{"num_hidden_layers": 8, "norm_place": "pre", "positions": "rope", "qk_norm": false, "optimizer": "muon", "max_grad_norm": 0.5, "max_seq_len": 1024}
Each number is 128 + 32 x the weight over its row's rms, rounded and kept within 0 to 255. Layers, rows and columns count from 0. Numbers have three digits each. The size before them is the row's rms in percent of the matrix's.

# layer 5 MLP down (transposed), 320x160, rms 0.0768, rows 118-147, columns 0-159
102:170104133106131140129161090135135168127131171101077124150073156065146141068162140091164113144143127130176081121102174075111139183180135088146081114115155139087191120036119123085096167112115085138117059091172149127102207093149140096055197173084130120158104168147146150140125166158132147167127136125107153083129109136130110133143155125117162157117128169144137138129100157176094187120130120140176132111055126147125105092124087122102155108117088058089097155142123191119114107180147160
098:086115087143168140145085061131176120120084188132143204123094146095143130132138135132180171109148140093125124134117174118119129087161130109131166130121131169147157159155123160157146159074117156084044096069099095146174115136109145165143146075124124089127119123133101147160119158143129167201058110099134143103183159119208109127116134117069151113065115133068110131064181146123115167122170141151115127133120086137158171102168182142127055126080095112139103079157097125188156116135074112
098:057129045119158079159211136142125166145146143077136115062147241100123168151125111147120159126112104103098080149123108132125180141168137114170146110123120086149141154136137125156110167121147106098154133116116128134178103150125100161098138055110045123152118073172110151188099104160156129070117115140127147127052110176137123143191092186135152190112143113104122118114076085154123164125121114130138107142150086105122134164123107155150154082118150098152115105021127120121148134143113153
091:102138150101132181128142110121144085067069137131090174115132120081140122152066087166115073129108124154106084109171108125195159141109112095122103113138062175175142130088090129143139080125144201089122133154100118088188150159083109144138157108115052085121171140106149142117180161128159104196198142129085117142132090067074131116131165192093136172119141148130114163094145138146160132137142136170173058108127078164080143089146180093179133145125120142119140108100144163138124104125186167
101:158111166112117178116121124126077126133129173122133082173138072148180102111100136134093125143149179079167095144087039136147170120118110161149131130091168181193129122143187159132194128099111100125129162172126169107060080122111120072141136176108147168191139125137089136102158086072164140102135086095093139149132138142110136120130184112119148166157093087147079155124154139114188121115161162054144152080083139159069099153132126153090131135078135120106109158167132118121081068110065164
102:101098170137078107098176168085116160128139119136073131107112135155103111109117101174138114098075178100143150140105053153122129095139084157081160143111126089089103070135123083158158165131145107138112116110115114103137054186149140144127121138118137135104061172098165212136134163160139122098153154132088156093125151097088185190100108137131153135102103107146195171082111130112086207121182135121146142132152090154115104082117148170141218169130142156138217155110102154083095144122122098
095:147178167125087102139092165126079184076110137137131124161144169135153146112129181120143149143171141118146153150093178113094127094125068083066145125124092104136077100142111097120207082178121123138128160140129181116105104096155133081101135123099144129165102134093191085141148125140096070179162079058113102117142089121086139095083129176172200099122085172195176107130119107095161107152123156137137157144136168138161155034100114165118131152161075139090130132085095138141128104188143148
097:133079147098148109084177189089120101132161085169100117135123139114129146135082129110136173103190141156116131106187114094143080114123136076159113130136083102136080146133088115187143120079154155072152098140156135127085074106170112154107064065118137113098156173187141133095101121145126140085124067124074109168159148120150160195152105136124151124139169152144115104121140208156145131143076164173100136088174069197214092173110152097123135116118081112127141174106150145087122145133147078
094:175115131158131135169174100103096095081157210102096131167151118106165085141081103095132096122097100188164123106129171083129174097180153182088138158114138136166150043102127122056119196077123145140122137071136191129095135145075137076135153112146156088145128126135151144155083135110152088094163093053162155154138112113083112090115102069163112177174175120144084133148125128123118112178133124114180120108146088140124072143146138130115133147162181169105133106123163127124095075180131162
094:176123097172076110156088061107179110104106140207114126138108138087117101151162125061122125135212156120109077119153178124161098112115149153150109147152105174161141112128148122126122150127124121156146049134075121156140104120105108120122130130134120159123139178105074128118146112072175123169133087140103108106133126132128165139063109149172069135125166181139074116079178182121160168156117120154118093114116092156144121178148140137150073148124186163125070113220046147157155102101081096
105:122173131116078116147144125076122187147127079111176219113186145086138140148106104170122115156122171194100169138133075111096173077125107079142163213167161115134137140129079094142138164136149159132096104113132149130136114174173163106094167164147112122127116143083125169128133105144118107167085120120088126159154073125134189111091129109132116091083127171113109158139103165103087030143037136175136108090114121136077194156109081111092108117094125129100135160114146137112160149163076125
108:127088122096187075164133094086146062146025142120172135165125121084158170124091171115133122167131129123091116121112110162156126117158130078070077191131147139115160174155163079093121156088135166118104136124114153199136196111125151082072154147138093131114135102174166153185129133168157166148081115127110115128172120151136121078064113140107080115116163131150036112185132184125084120087087103136166160117162105139150168189159112149156084114100132121129122134134114143130099116109087096
097:114131148168138109199164192169176128167128174120131134146146161159107134123143158138109136146110125102146137127091104058113099142166130162114054096126098086097142083114125132099139083174073131102139150073204140136122151069114126081145142118162102063120049126125083143082155124133099162112074107129106083107153115138124116114128176136133086149147073082134113071127112102173105176167185165152146117201114113143182136160096125176146066165141109121082106121127200135127115146153200128
101:146110113142138128184166098160111128110194129147101120135137149178144149125181150146130095082157160163144075045149118127164151134155125151119060161139093144101152076162103089137145101169113156158105117091186130123139149148113095108122108124114101133128147078122122146116118142084166127146119095142106179161111128108116103180027036148175104141090181081162148127078156105149219153098192159135092167119125129175102091105098072144139164113124111100100155126132124119115101161080053165
094:120172112107124090114156147070097070066156110100091162094148144118116067119139113109099066145133119118117072140068147162179134120147085180163165120158097109071152135110119132154103132131097090175170139118101197085141161151120178145097102196143122174110098131114124165123130065129093145092147128172100155118145080130128196158119132193144131153072065148141118140109083079193150182106116120111166133176109147106181142123111132139181139146199110146163115053136143105149139139129153079
112:110123098189146157092138163142143095141090127144140120108145138144089103102081197148142088081124096083132121128164150125103099074136084217170108145085175110099128104134122110178063151131208079186077141107157191174136167169108121138192147146107135167102130190116106127159114104098165092096136126082139138114090162114105077137136142078125152182158076162094156091074156085154092100161163087064147131144139143171138104101141165135114127107203138091166128154120116100132124123117109144
103:093137185131103084071151191171176127165124107122145142169090067168174084180122124086084169106191109109043133149133140121127125157149080151175125119175110106091076162131134122099140136148130117169136146115136097129126115095030130164140097143153155167139048135105136072148094130121101138128118138202133154112148144153122160087127173109148150097062094118128110112129066103095138110153122142115129143145087133119143126112146150160088158088078142138112196101189158187120151163069115163
094:135164097127116054073129150099122058094086170105132125114128134139112157111097127132164122092143124136150156204101177168067164168129170116169082107147073173165101236133161162103128133141131166101137135205141095112111162105106130133158115135097096133093125139126113092142145049109118152123097138146122113113105169088135153202074161115134105093111168106160079158122094164196099195166103116174142126060127134140173141153150124074086130152133119143151099132129155101136129079152136087
103:161142169114138098051035133164123114120151124169049118115159198103157127106109173165208136176075168130127147137136130157157145078168116037158086169082121135126119109127130134114118158150191110123080126117109111133165124095162088126133143112134140101161100060130139127085144131144148116112148133149113138138123122135120099108100128105152127129203109156178090133152126189113135050156074138131126120095129166155081122160122183112182117165145160076158078093133079094143070138168123093
111:157096123130117175168167125111134149113090170112128068113149089145132164087086089144146139095214120134149179125104107146115139156124154061181102179121145126160098162102153189137133149219046146151094084116139146125180083073093122075111161117139103130118129155132136112170073134152132155065062154142167101138136094171094158147154123091126079157139119105137093134118071137170119131112142108126178184154165143117121130118104150114138067131062163145077077180116100134090119160139119176
097:121139066126118163165103103076118097144078150103132209126091113146128171111192111097076187163104126131106117097141119090129106115117156126129165125131143094132134128159097092111124131128148095126122125077119124116034137094093159180120169119080097118101103139224077109156135140137098112185146110096184138082106150113088145102173176178139147091167103115129135107184108182133139139119110139168172078170140111179135116121151102065153162189116094129155104167186114101121193117180168097
098:100111088128130174159113112144159063112138136125138072151114130112100113146115100184160117136109090148102072150163057102096185102117113134138074151123147112177108117140155129147079156096142122156145065137136114131171096199092141077082139139139168156035138112121146130138136188128165099113122161103129132121104161130095122093183116141073184138098059196112127098131105201171142078156147152176115154147084200150068159149140171125130121144109142146096154137195151152133078123077145117
096:129164109150154102188105091148143112150141138124145133080119039091070104123143110105122082127128122079169081120058132107129153127119174136114158174145125132136136105109136168177168101152155089162152128134112143125120097140132125176118120115127136088140100129113146174074129141123167123078126155156059107132077143126114095194152109123053128201180178140098122123154143085165101162178164140105129144090203169159135141110172192101157199133151090057099117103127172138140094095115120044
099:144090122099120130148119150137180179153148165110187157143136173118075110086134125156119142131052140129135191124197144139156145109082127074108133129176118150118122122174106117150127091159107187152093222103113174101177108137110116149132167078196079130076074119165109118060120168111055101145104091098085073134129115137098133111143132167102136111119106111087138150102146149109180157178098145148113077179112153170142166109108109103092093118132084110180128147128116114108160102217098126
097:108143124093148104129112135158156196160153136105125159130175149145148148184118114153112126081138147169120151127227200089103152166064133115177116149151109134123164077187125116118070126075156167154150112113137091150129142115146130127157089137149149108140053167117113119134099107127056140165132129169202094093073144137142108123140089087105158112021087109151145078096175072141119113156175169182114138115138113081141092110123147127123098120096181117161114100152108120127074160079088124
108:156109079076146068132078145137117057128102145120132122108133144140160133121201129150084144090143148101151167175147081133123104113097095113152153148142146108150075145083144147125136163099158080133092240158144113167089155154111141093151119153107127175147146155095089091139114135116133130110121138134077086141124149178104118177115146098126219120190117115134118086157107094149083094105162100084190157106169097131164094159134120124111094125128042136090154190083122142129135193191181134
110:147074148073108169106140137122152126137117157085158153103129140160119116131103161068158135171064135132120099199157111075105107073089084151129149132144148173108132139139188069111068154119113096166140160176103091148168156168107124148098131119115142115152090134137033085145096157064162174227092127133137128102185173091194136094124073135128118123132131104138124147147131104109149159154135151120135116183110065103138146134105164188175112080114105075142116153191081132142129140121085124
102:115150100092155158107134119062154111106111111146128150174120083036135150138079193101123147173157109159170097110141074069116130084104079064125145176151121135162134146133160205152100112139091110174166123062105188115156125159140104133100105115165140148137137102132187130109128129150147107170137145132106127109175127204134116150163142096092150146097143117125153205047155099058160069131092183102186168135123168126134152096137150130140138118119123076093107141080115141169130112112092087
098:124121100160145130139091151138144053106058081131160129133107152183094195122132080182168119068182161136075163101115152120153160117079136175135127102159088166091057152131119111138125129123118150119106093182108165114085092114137165168140152158122147125122145142082122112138145165134134130141142063125152140148255116078112128152137121149148103110146196155141087150066154118124115115120153128142124117138140144064139136068141067146153141129086127125129150089095100131190122114093132112
083:115112128140107133126142109139150139076138100103164148122141157087124103156177171187123156170131145120098142080133131156073068093110080086085090108157076133050101055103134089138070138089129107183134152092148168158159117134123096107203138130101121098123138167129146117143186139139133113157119170156129026115114141082114232149071177116174088125184145160164123154165161099146119115126159101105095154170129114140178115121140133104109143112124166112082148078144176146116094184157129135
# layer 5 MLP gate, 320x160, rms 0.169, rows 119-147, columns 0-159
104:168146104116122118134152094191133117140155152120139143032119075133143171142122041162114186154156120090131062137099192166117099098069183138144172148125130156123146165179116128095135171134118141126195120130102121072172130073133159092126110132139136173104169121100123078115178109181159207129132102145075133109135079181148110151098077112159089160151095070137141135120088100095143125081104140143061139116095102140109085141141173117164127100171110141085106096096101125082126161106110166
101:161158154118132148105143115111123133191120152120112126099096107127119153114111113178121127149119120192164168148164070156071151157149132142132133142080121109108163108129131184110097149151159108112056104072106115131080131114117174150078086135129122103122107113058116141157100088127061169036127101112082054080107167137171179123117101136095132127137094128201121125149115146155065159122073189105117176142099142194156142110108173178136124180146132121109181204178180154133129135110146163
094:078174104100100106195149144152077125164101147131134099115072175146116122133081137107170125135161150142146069155154085132125153127127094142136187078178155093134122148095123111147143168144123110161131129107122119104130117155172141093153114153092103141120091129097122077088134152212116094059107126191152169188053109141177050142128104140139157146169131063103115127147120084174144136165076111146096114119189165160117082153116163132187068073170126126154116191137112128183101133143147085
096:143130103091164172098190146141110156146156081111104159167158104166176120142145111113187121089122141174143181150122093131117142138150166210130145068103149143146090158118125132162125134144134089103168138116052125097121145104154120113143137115077117121127150151152136132081144123146135083132124116126175100123139156109114104141100132062112086066145161135059167065150134106052084090132140158097082128152083144099109138081071228116198136111080106121103081145149155079170108100090130197
114:169170070097199134115090140162133123166118091164165065121132145113128211112094123095092179145144108145142111160147063144237119148100150115091144141104108139125089123165162142116054136146068137119094126148144117200147119088163096125141119148143113167118118114107156136061120105112095134160138147170115124179112136151113117081128151106095086139163184133097118156145105074104144112126136186146085138123096105123115156147140141049136117042095144161130100168113090092169202104136136094
094:132129060140106184080152133122123104128095109138104053207111162109124127140147073067139127081067118084118126117092158135195132167074092210150118090144123172187162132136157117124180088110071119141140142130112087152102141088102113126135124196155150144109160190113156181088125134068124122093120146103087068138129159069185157158107118088133125121169137140171145113188178102170139097128106107148169164104139117080147172098168116097106092160139103095110132120118152098086143099129117110
095:149095119156135106098096178096211118119115137074132110163117083105103092161148135108093148130087134075121203108118157193048077123111069077124086109093159099131110130068182122120110131124146091142189098070138127126134146149115164101115149100106161133137116076174156122114134143137185121149141088084080148080122155098182134189124158124131074173153184190148123166135173128152163119216103114132097121116148145131142171158148122131145129069127149157075094140116148114155172150096136171
089:115111178074104082117126137175136140184160133174114104055137087113102129102177177148105068121123085160132129186140094154137127120022116125166178132104097106127097174115148190122114077147143127063107125118121070161131141124145153132127140139089100156080145146108131097103226101112116107138152145189140150127161113140159168158141153119089139147152115116101081148097079129078116136144179169178147161098072122109091150050070119151165102128137125118162175151113168106162109154126135080
101:154145104115104143148082112138147157083173158122163164086118083113166174101165148106086094156178146051078138093086103161072113127125209142111089139100125121143106095078193164110194168125121110170116102116149143153103104089128163126115135148125166156111167150094125155171108109118130134140091149125095146114209132164167128158057100165126143097154151138103119138123173171139163127111133119132097120133140105161092077137115086109155082070156122111171183121161095216063162162126072155
105:146109150063140139165157158132071161196161149167096117118167092097109113123115162114130090089165155132212145098120167123108096139106129163113078155101142149157172112188097172130126140134111143175177165171117105105128186154094121181137129121073090192118193118131073125106113133138123124129137145096106121155141115108148143127199113143133119081088095120135129066127126080133104175124156132204042169094088123116093128162108116098121204118112073068117070078123129092163131145154121145
109:147121110154099090059108140116120112098065137136125114156093141136114138125152211102114138173160126119150141151085163111108201117153165089100156133145118160176096130156131080127108137120156146101107192173083186102111154093107107193113169100158132130162047170058136110126119157149133147129141093146104139122149115102112179107046099103101138141173102106105153146137104160078112107175119118090140119176201127120109131112066115095134163161127172152052068118142106141145141136189171058
104:180114140086136130125145115139146158207116145135069123120080143165168108091119154116094151160120135185120080120106172116103150122134175196152092113018131169065150082133138156123143104160119103118176159123142139134092146112106140124195123087156141147093122142121121173135132139160136144156072053152111165139161077111121122041130165149147090117084066099119084184127095162161188127069136166114168159137077124144149106128128072133132106090172128085159155118091125126092128088170138143
107:127157062177133100111108113096154132137111116107043059136137115132117133092105098087077094126120073139129174109069146101149115159102104114113207155107131139157099175110105089123140147128158157135154209170121121109123126133121065177119082169136141187108112194124149069180180144145140183127137191170109144138129150192151099109148185110142173092117108129122125120115122106065096112113076157148170118185160160164138134093108199172119110195127116151128104142090131109151128110165133088
086:083098161110163095117136131172090161118156169142144126118140106115124120147136108129194105146136098169146102093141148051138193136150101087107104138147197052113105198099112117142108112084110171171137144097107133100104127069072144153153102139117118101138119117126102191126158095080134117139189085148133168111168166113095112202070181132129111088130117158065143175116110140119088151101111159110112112113175145160061080122126178082105112110136089130141066199137150196090151125120172115
099:077121157130092137145134086152104177158147218088148120126170147119113140148111099123184099148150104105139126148107117095104148156129102135128094072104097159158114113141124088152126073151110112140145148188093187091140136145123119117195158112139130090134074198153160078072105110161099104133114134081124169104143118088112116170091116122150044097102103199137066144160186100146092129174160177125131115190111155100051155129086120129119102138116080061125144150140141140185123100149196169
096:131062155114107141111115121149150169067127104169130125196159172073133120135112156120069141116160170099101112135104052109062176152133155172144110176125066124157070105091139115159150126106177084176161130104121128120116099080116183081160127138068134112194129101134167130103137136130127081131135142124133163106181181126087157105155134061092134097150124134135130122083125174144106100133172076120175132065207153121124171134175122114055079096165148130139098124127082182153120135157122111
099:083144155115113169102166157132074191079188138068122143114104161160102143123099153144076179106083155184150138123132112103087106139167086103122096153135162137121105120084080152124120155099129129174144137130166164064162056122141105144108163141159112078143079185090090109142122080073155132151142133130148160111122188118092117155125092166150122104156091136107051110117102170138123103135125142214107159163139082163162127105158156136169202152099136153101147056093096185109161134080126136
103:098097099102083101123175130095161147141118147088173155128114149141105142074124159101142104144132170141079162120110104155131187098096155165144114112133181112145212077182108159089162130127093102122119094136079096066180172179079165126136121089116049178057124127199125109108136118087075177106145078147085163119118115166166172157080123099112128069127121112131097167134109143082133166130079108142104067147109135164082108116166157162105118111145125166123103135136164160144096128159151199
106:140146101211173132082095091153125172093154161106171107130110149103106162119154137122146136183182157157161185141116152110108157118175143097104150147133097102112119142128119153106096155115086125100124112063184104119137130081124143207054085132144202100110098117132139135156132128096136150103099125140131057136137102130123179118131142108123051140178168112173112181133108130096108137114143095197106103091174112116075188177156186064116090140060152172099135116074101090145087133144148141
103:149124125111153182113119194060104133067125150172118092115093089110135161146156113113152164133143206119083169098163101137143096029106180130110132119101072063101114137164103145115121097160160120114131148106110126159094194156095153145106083145141150105120101151134176167139178085099142173116154116123112093126120132135108120132121166163104117142170077127097169178128121123128107132126067140186019135166101107115167153137110079136101100104181105186161185199135112135137122117118090150
097:178153103100115112106103112127113072128135125098185221164153067115149133125094141171111141079136134102129146133131141135166110127100128163088071108107146155133166161160143228123087068120137129121128148178100110112147130166145166089162089103106082191192078097169054101156166127130128160144158079134145099134113124153200097120081096137172134114142125103174115069160134076106126150104120141101103114125145081157132110102151158108116157109083097100198166100184112165111125125161167076
096:156103159125139148179095100153076120123082161120087076078174175115142052184091147138103102130173127122050168132182101128143122077151107140118194130115069130105102098146116174089177132142160151108152134165136125057178163146100123144122124134134090120158061123108143144090159141093102110112125199110164097133126136137136133164107134175103113163153106125140158127135110119095145119061159066093121202104161172138122160095152121106164118094141176114148115131095169151172189167080107057
108:167097121125060166115113080144141146085118140141159129129176126154081151100069075149115114107124165060130177117174138165120178126150183160146186139188155149102115130136119113122146125165155099198151124172082106138122090144125138118121157061110105145133121124124113068101141090171107113171130153152177122091125072162100141126095080165144127114155059067174092157072153125153163149078065132085167044158084154113146167133108132103086120149119156162120197123160109133127084146125084125
103:130123104139110137133148151097160125114164074094130122146145116131131142094067161122103142171121100130191105124141121098113091168110163139129080133136149094119063043121175157129130083145142072155098109179089177150178070145155092126093149171097123113075086161106061105096158119114127023156161149086122176067108085157058112114106098157097140128171160083147132130169183091112122155134114152174125135127161130153098111171161199177080172143172147150151090149167127133145135123111142148
104:141140099111106206068067145112120101106102147132148154146115157100136149117058110164181175156114121113183102140153116126131153114161168128128103149140093140144114144139095135141114110134106142072083049128112187162172138151177128138170157178105110142144135136121085080100168108092111099184081173131115052183149146121142118102103137152187103120125123131077142116132125103094082153078091132073049145148138133172159144186136105106129166113123098114096097132092238133176079103115159107
105:100132085096087180151115118066131112073111117192089087154152198142140143151093114137085103081151079136086137155098143089112151071174103151170151139141094097158139136100129193165116113162140124149104160172081163150124147142124168065106113149202143102095118072143144088166113175158122122153093130130099157109084122154122126133137141166111110125143086143149117157162166157218164172109144097058130112135184128126130129111162146100104093081098115119070058096167137130182158082156162098
097:144092152069140164112129165133120119109095084166099127183135185119145094154121120175146101126137110156097192155126161142133181178126099112144145132144193081076117112113156100141131184192118141094130118125160118121071131111143194144071088141148181138157088123055096116115133129055093156108128115143136053162129154105183160151126117172042147162098104167157124150119123116111077152109100101105142175169136106118168127087096117167153160144085127093099135128142122096095073131214169094
087:136104098115142223131152134115120173128119127095157180075086189112108193125139105128116093065148127169098124172146150121115143138110165106129178116122080220118157064132147129113119117095152115096113109117086130105140143159212118136134105060073120151158111149159134150191110126130149103196105107152141205113071160120091147165150108070111101149175121171129126134109182103112149122072126094157121199130143152125126133091127089155140163119061134149115124085105110167072110160124128081
079:191156155094103087100194106140101159124097158121095150125100144176158148078141142167142133107093104108141157110161112154139110182159144195104154135153153117130090164058117068109162116178104116116066123146105098168108107115116113123133154097195125115161161113182153168150113142107057178178185094079071169128073125132126157102124106120109102140145117159137086118095081133107118086154084182122130142152189128134146094137162137131199133102147088082212095137079136097127107122085081146
# layer 5 MLP up, 320x160, rms 0.166, rows 119-147, columns 0-159
103:139168164130127115106124184140136100159062073116118051063129149149137137161122184183125167159157201202161117136150122135118128083124146126138128126074122109095079163194154154128141145145166082128163132132071128081133096107160110134152105116154159114152163160125091150157086051132123139162087125115165075137130141084085190223131150083126111145140150098159145180093091106156081122110160062114096136125069138105135145082096139152127115138157124108110080126148164110079085127106100149
101:093183097113153112149156168068143159082155084123125142161119153121141077209153162119122151105128109120125129161136095113162075154042118143076154156157133116051098146118166092139094171087176105143098127135141103062154105150108114116104084150134157153153123095116095176073100126217120159135170142111148153156151109116099087078150152130123173134116073173093115177139095130098137157153099160142081141165134044139109167120069188103137141088135094113179107147179157136100105140137139156
087:160118125123148139112086188087133153008140094115139215126119148100187146157144199142118029106054122132102150101109122089120147146136133112168103136159075129109144138161115203138147105093106162120099115130141138137135128125106162169139154126148098173158129106136114178127137107102109133163175132076121114147138094113114118096172157145168102090136141190114130117145194134071151126153195116127091104144122132143176102118157107120120184208051181108126135092121095087105152117117120108
108:101146081112111147151084141190162072122063094189124130091151152102082118134152151155118113098129165092163112097114160130157131153168164171129102166132094091128075132151116077084129139144112167108101175119137062161122107143102164087138157128127191119126126104132149183174092151073112127080112095167114150125137098179128152114125101120165190150064098173123159185109173131218124142100175143087150130131190101132190098137158072103145150076120072117128156105110153123083120164108098075
106:158179164137089113076067119157162166158146081109165172126113090138117088156098057130128120128103204172163094106144161100074103125178137159151129086165158142182132121115110150108165109116080162143136080114094136071130137077158082076146130160128134082130146143147121165159152152082145112126137157104099157092067035104142110101100125136154122151134177110136095069149182103104144181152070115135190138135189089142122168102144167172128094143125141068149155100130081138121124105170135166
097:108099096146132152132148120189172126162102199111191146134142135057158120085106134110125065131137058167117144121163055147174125110160202100139165136096149108167114077131119127107054141090105145151099097104088106152120125144111109130082140079167137153109123192104094091119155115139147106088107177162205167159110126158111125092151119103096098102104224172164086174100051094138132152141132120145100109185139152126152106091143165117076124109170144131152127106146163168142119129168144123
097:101108121162182145109104159059125110084103195128136148131120116069148106190101090187152126120139076200122140102101154081127131091120098105113151111100138139110148082158139155189142163126159098098170158161106073146148138143202111159134155143174123136128076131136135129125113039103097191082117117135115161072093132097080151062113144111122131148100167182139140111091088154133142125087097112058144192095120137158131163126115135147138161116105164165078157094153141041180109117125121150
087:105129128148121121111127119137111148125100111115141121073140116123210184130166076112131137083126128123090075085135172116140115228140124128135153117163127164111096130173088080120161183111174151202128159110156107121068040061150077082167187119110126107195136124136134134105090107136116100110136140133084108156092095151152065125128198155126122151099123170120142143125185059134099140162110080136153152190130129148113071134099121161137146130043149162140061128152117143152125093117127139
105:135167155099199133132157130091154172168136122101188179117117084163130116087141129160122150122118157164145113135166130086065120122129071120157090097076150128172140097108078145132115084092156078081117193139097185046160144148153133112149152188174178062077136116151108161121137124095168114093088158121126114091144138157167084172176089123103146093120095154127199145134113095059119129116087118129107122125117151138050085116140173129185110129135073086146157162139132141116126079121163162
099:127126141106162114123165243091092098172176143106035105158091111137114124136101113123143114155204128185127113125117107138139147130179141132083131126131141097159123167150096107123161102161115183154103061101200139098159113125151122129105113140090081098194138147117118139120115133166118119096141160126138074138112143087204136115147177129102107113151089119114106128137131195166153131128064118121120128125179097066078124201103133036127137121157148106124153082110100132122191157160082153
109:097170127123152149117163097140114145151150080121094111138085152126137153151153188108178177173131120089062089063130185107098145086093127146126102126144144098153089188120124097163112140163114130096145160173108071114142149113151110104142092191097136133102151092063138185126150128108060077106134146111149104090153142137157165112106061080101139134166129091130100154213151162120082145169134113110123153157126068143135085173134176147085186130098093107059075103198122124148115151115156169
096:116092140143068211128065125084142103107121120128097116138111093120117153113069119122193147155116145149108131141177112104114114140116127114169196114174137163168075145093157145078123126097096123112107064119097103099171157141178120159142119120154187141165089132194135137145062171172167142135134099176086096099121146153147131172119120167115147138127253122132162071094162113090137148164133102150122100077103109073087120068110141051130123111109132130146149110150171102151105145106158076
103:102092116126147134144130174073149095143100193106149097090131143164102070095138100157088134119144120160130104175135146159161148123183113140090131040150206062098136161107124164118153146114209150151167087141121152076118137171137137155128150165143098104135151137127120157147103158118112150128100079114137150078079069106145185098071111174079112167096153118101129174059132064196091100122102072140158148158139121142163123085161115107107127045162179113148126162141161118123129095123130092
089:123170090111071109154155127190072059146167108076097124107145146160118155099188096117104137139157156155155140135165122139175153134072085141179093155087140115126077141143186133126153153175133092065071117140108167149116146154133115121175139148149141124139143146125074119125120116144123156124082057147150098215099093130152159169121122140178096068116178170094119106130095088072150082125207129133238119116149179089141144144117115157130105069137101110148127098133087113132113112142122139
097:148100095104098122166113170134083126162157098137152209150174097127180115145081119082153154109163141133111113147123126126152124134097154110133119135116158142072114167135083118083103152044143116167101116113148089162122093126183108085125170147131188101149183104112106166117151100087154065111121104178108071170115089116121097144162198145211172166185165117065123094094155129114185132098156120204148102094079109126153108117150105117181086126181147147188120098118100121130089132134104106
079:146139164158090072120130081106136121094197096152145122171166098094150111096125169148080161133116085131104133170111109146093136165133155182135173120190123141123094100117106132170159129117138111201135171117122130091102098037149175100189124184096128127098151152148136121130148082110131157092149128084126127126135148148086141164158191086092125083164118112106086087088155124168150088154187110159191114145196156100109162161134165136095046062077102133140149135099125184101147146126178129
093:122072131116180130149240162146098101091175157141093181148151137164168081112060196099050130111122157147160110162114155133156143144174105105149122143127113110122121129135094089160163148048128109171071113148154164082157123093137150115137112029145164105143132130074141162125096150116170126145122142110146180116196167146071098096122104173116112085143090143141136155144100136095156082196171108102107110104145081138088160107101087152141151113146148133118102110124166162105104160103105138
106:097103126116158107143167106117076108115121121145131086109171100139146181132103110131124156097053113134125140094157167123080166175099101127126151102114114083058088158184087157236138067061120090121158107159137153089109100183140138147105167145200159069161116162119114123111133140115083172134103173181082126125167076084115114136165145127090199194160173104173106111136105152161195100075138156136131108155086105102151135135139172090134128120122131119142141128170126098113164146138086109
107:144093140131116129187172072075170142135141141073162144170101096092090156091122095213142166126096128148157132127132115087061120121119056128112125154096120110114185113133114091162082096156039112129132196103125155162150112126088183153067112084188116141097163134134121098193107094125185147177147146142139118114161102142105170126144098102141153121079161149167128082094114162106155098091121168148080068111082123110156154121170179120156161126122110146141128068155068154139104107168136134
093:137097191133126131130115167084132159097118080176148099194097136130093126133158114128111142104104165155100139104084163155119131179112129195113094144121151102173092141102104087135113061110140089107108084101121182144108219113131146072166162150178185119153088143096108172152137113098150195170154102159172123114121093113175167150106125070131160130168096180078133168179149092096081170125104130134104148161119086144175128134133133180087098112111142161077090076077176141148152076120149120
096:091107151062115135150121154135136116068128121154108135095113157113154114113087181082122120168141115067117041110139103074153121152147139102180121161104140122100098190150179140127164160157139130144080095088047169181118098139087124099088150189134086132154158158132153131101069134147067113130122178098115126164162187139102216198153134131105098149164031157124137164117140111161159164120132158116118089095153121089124085097096161163104125131122151116137080152164166137150165154140106119
089:097080070140109115150139155105157083169171164148134159170122139198115122118131094119133082147144061109194088135156148170144143153098198092086150142143149093125158157112149119126105141218099090138118123121079195112120105148171084127151104093113133128153182131127148109093143073140122144083171101125127105079132149090128078124122140068172201140103097183106065108180086200186116089173158124162136127126119117122128130127069082103089148152132125111104094105167193106126107133139104152
104:128050132098162127141120107098128141105129095120095150095161088159158105170183098109122119081158172104092181098133077136113165152165165166114135104080121099123065132051163108120212118095093162135178128118129181121073127113165138084127111151121149113121204049155106131125140131127192204094121137197110153084116178161095120195102064105127148136153117095123111125132128112100097082087172094159122128149185139136124139157149144165133090127132114113071165147153148091122082144115112128
105:174125139140125151132162161145115135113138091153111102126078091119086145129103117134134133165130124090161106150150063173106145085145124053131162164073222081154103074167164130107102107138138049137111153174129162119150149120080101145085137099146061088103108117141096123119153161133148081182179125166124100147130126179085192152123127120136155171191147162151139140173116181094072142128109176127178126080149120163109170110110142160055091161147109144074110152120156075128133094064143154
111:155118139085162152098136183160142065096102188133138176105082163114125079178177115140217119107057103071102091159140181124193167150106104133134106101129151095182100142113128171050153165144128094125098123124200149113152137130161113111118143142106148136114150176095147101119135107129098080156156082119158152109116092147164147136106118096107105185176126204104155141106130083080140124084142108092139083090108078162171169141113173095162156105128093134073104098145087152130146178144131110
102:150121127110165150133155032143172080153114129138117128120040108107129096082177100095101176155126091123069170111087173144139112081073130127130094136132126193149123117065111123110151140140115131169156152134102133133074108106150072157169128091114069156114121170086137147158154188054122129130123126151146109158139121116073135118172145120089135127145215174109114153130139152147084118100087182147158071141145160163117147200148104140162089191145134138119148169094102151098103149137059093
099:107151116112142095124165118107121155191198126096117184138115136101116135130095126113142102091117094171114105115174124149064148111142129172138066109113124203109115127134097138135122156083139157122156044113083113162168130149149111054154165096133169120071169140097173123141127154118103161131078105127094160094120110110126123144165151099184127131079107103154102104132158136090164110150217097215085125190121092174080117191166113155103085109172192119142138201100147143101127162137114110
107:082118188088105155124122096116127097162168108115103145107087091071087126089139155120106132161161184097157129193130134093097062136168129110108096109083093061193116119130137120176109168150100128181130134066180108083122164060120153115074076057139106113105123099138149156100086111110184104078163147134159156110160161188106101162114095116151146083107092145115136113128130156122133178192111119158182163102154112150152167141132167136121159130172099130133162093123128107089219169120118129
083:160140155140097132093147163103191143103158111149141123101143172131083133088185124171161121158117138123194073103108105127115158095159124141092104079115148149149070185066168043115132123142105148112128151115090082143175100160074135115171165096143109197072149135166163087066118098161161087117108096097131104104142175151084107159176151132107116146183121087144115054123108142097133150107168139143112158148160152151080071120093093121168152073212098146115106099151124122119100157082138123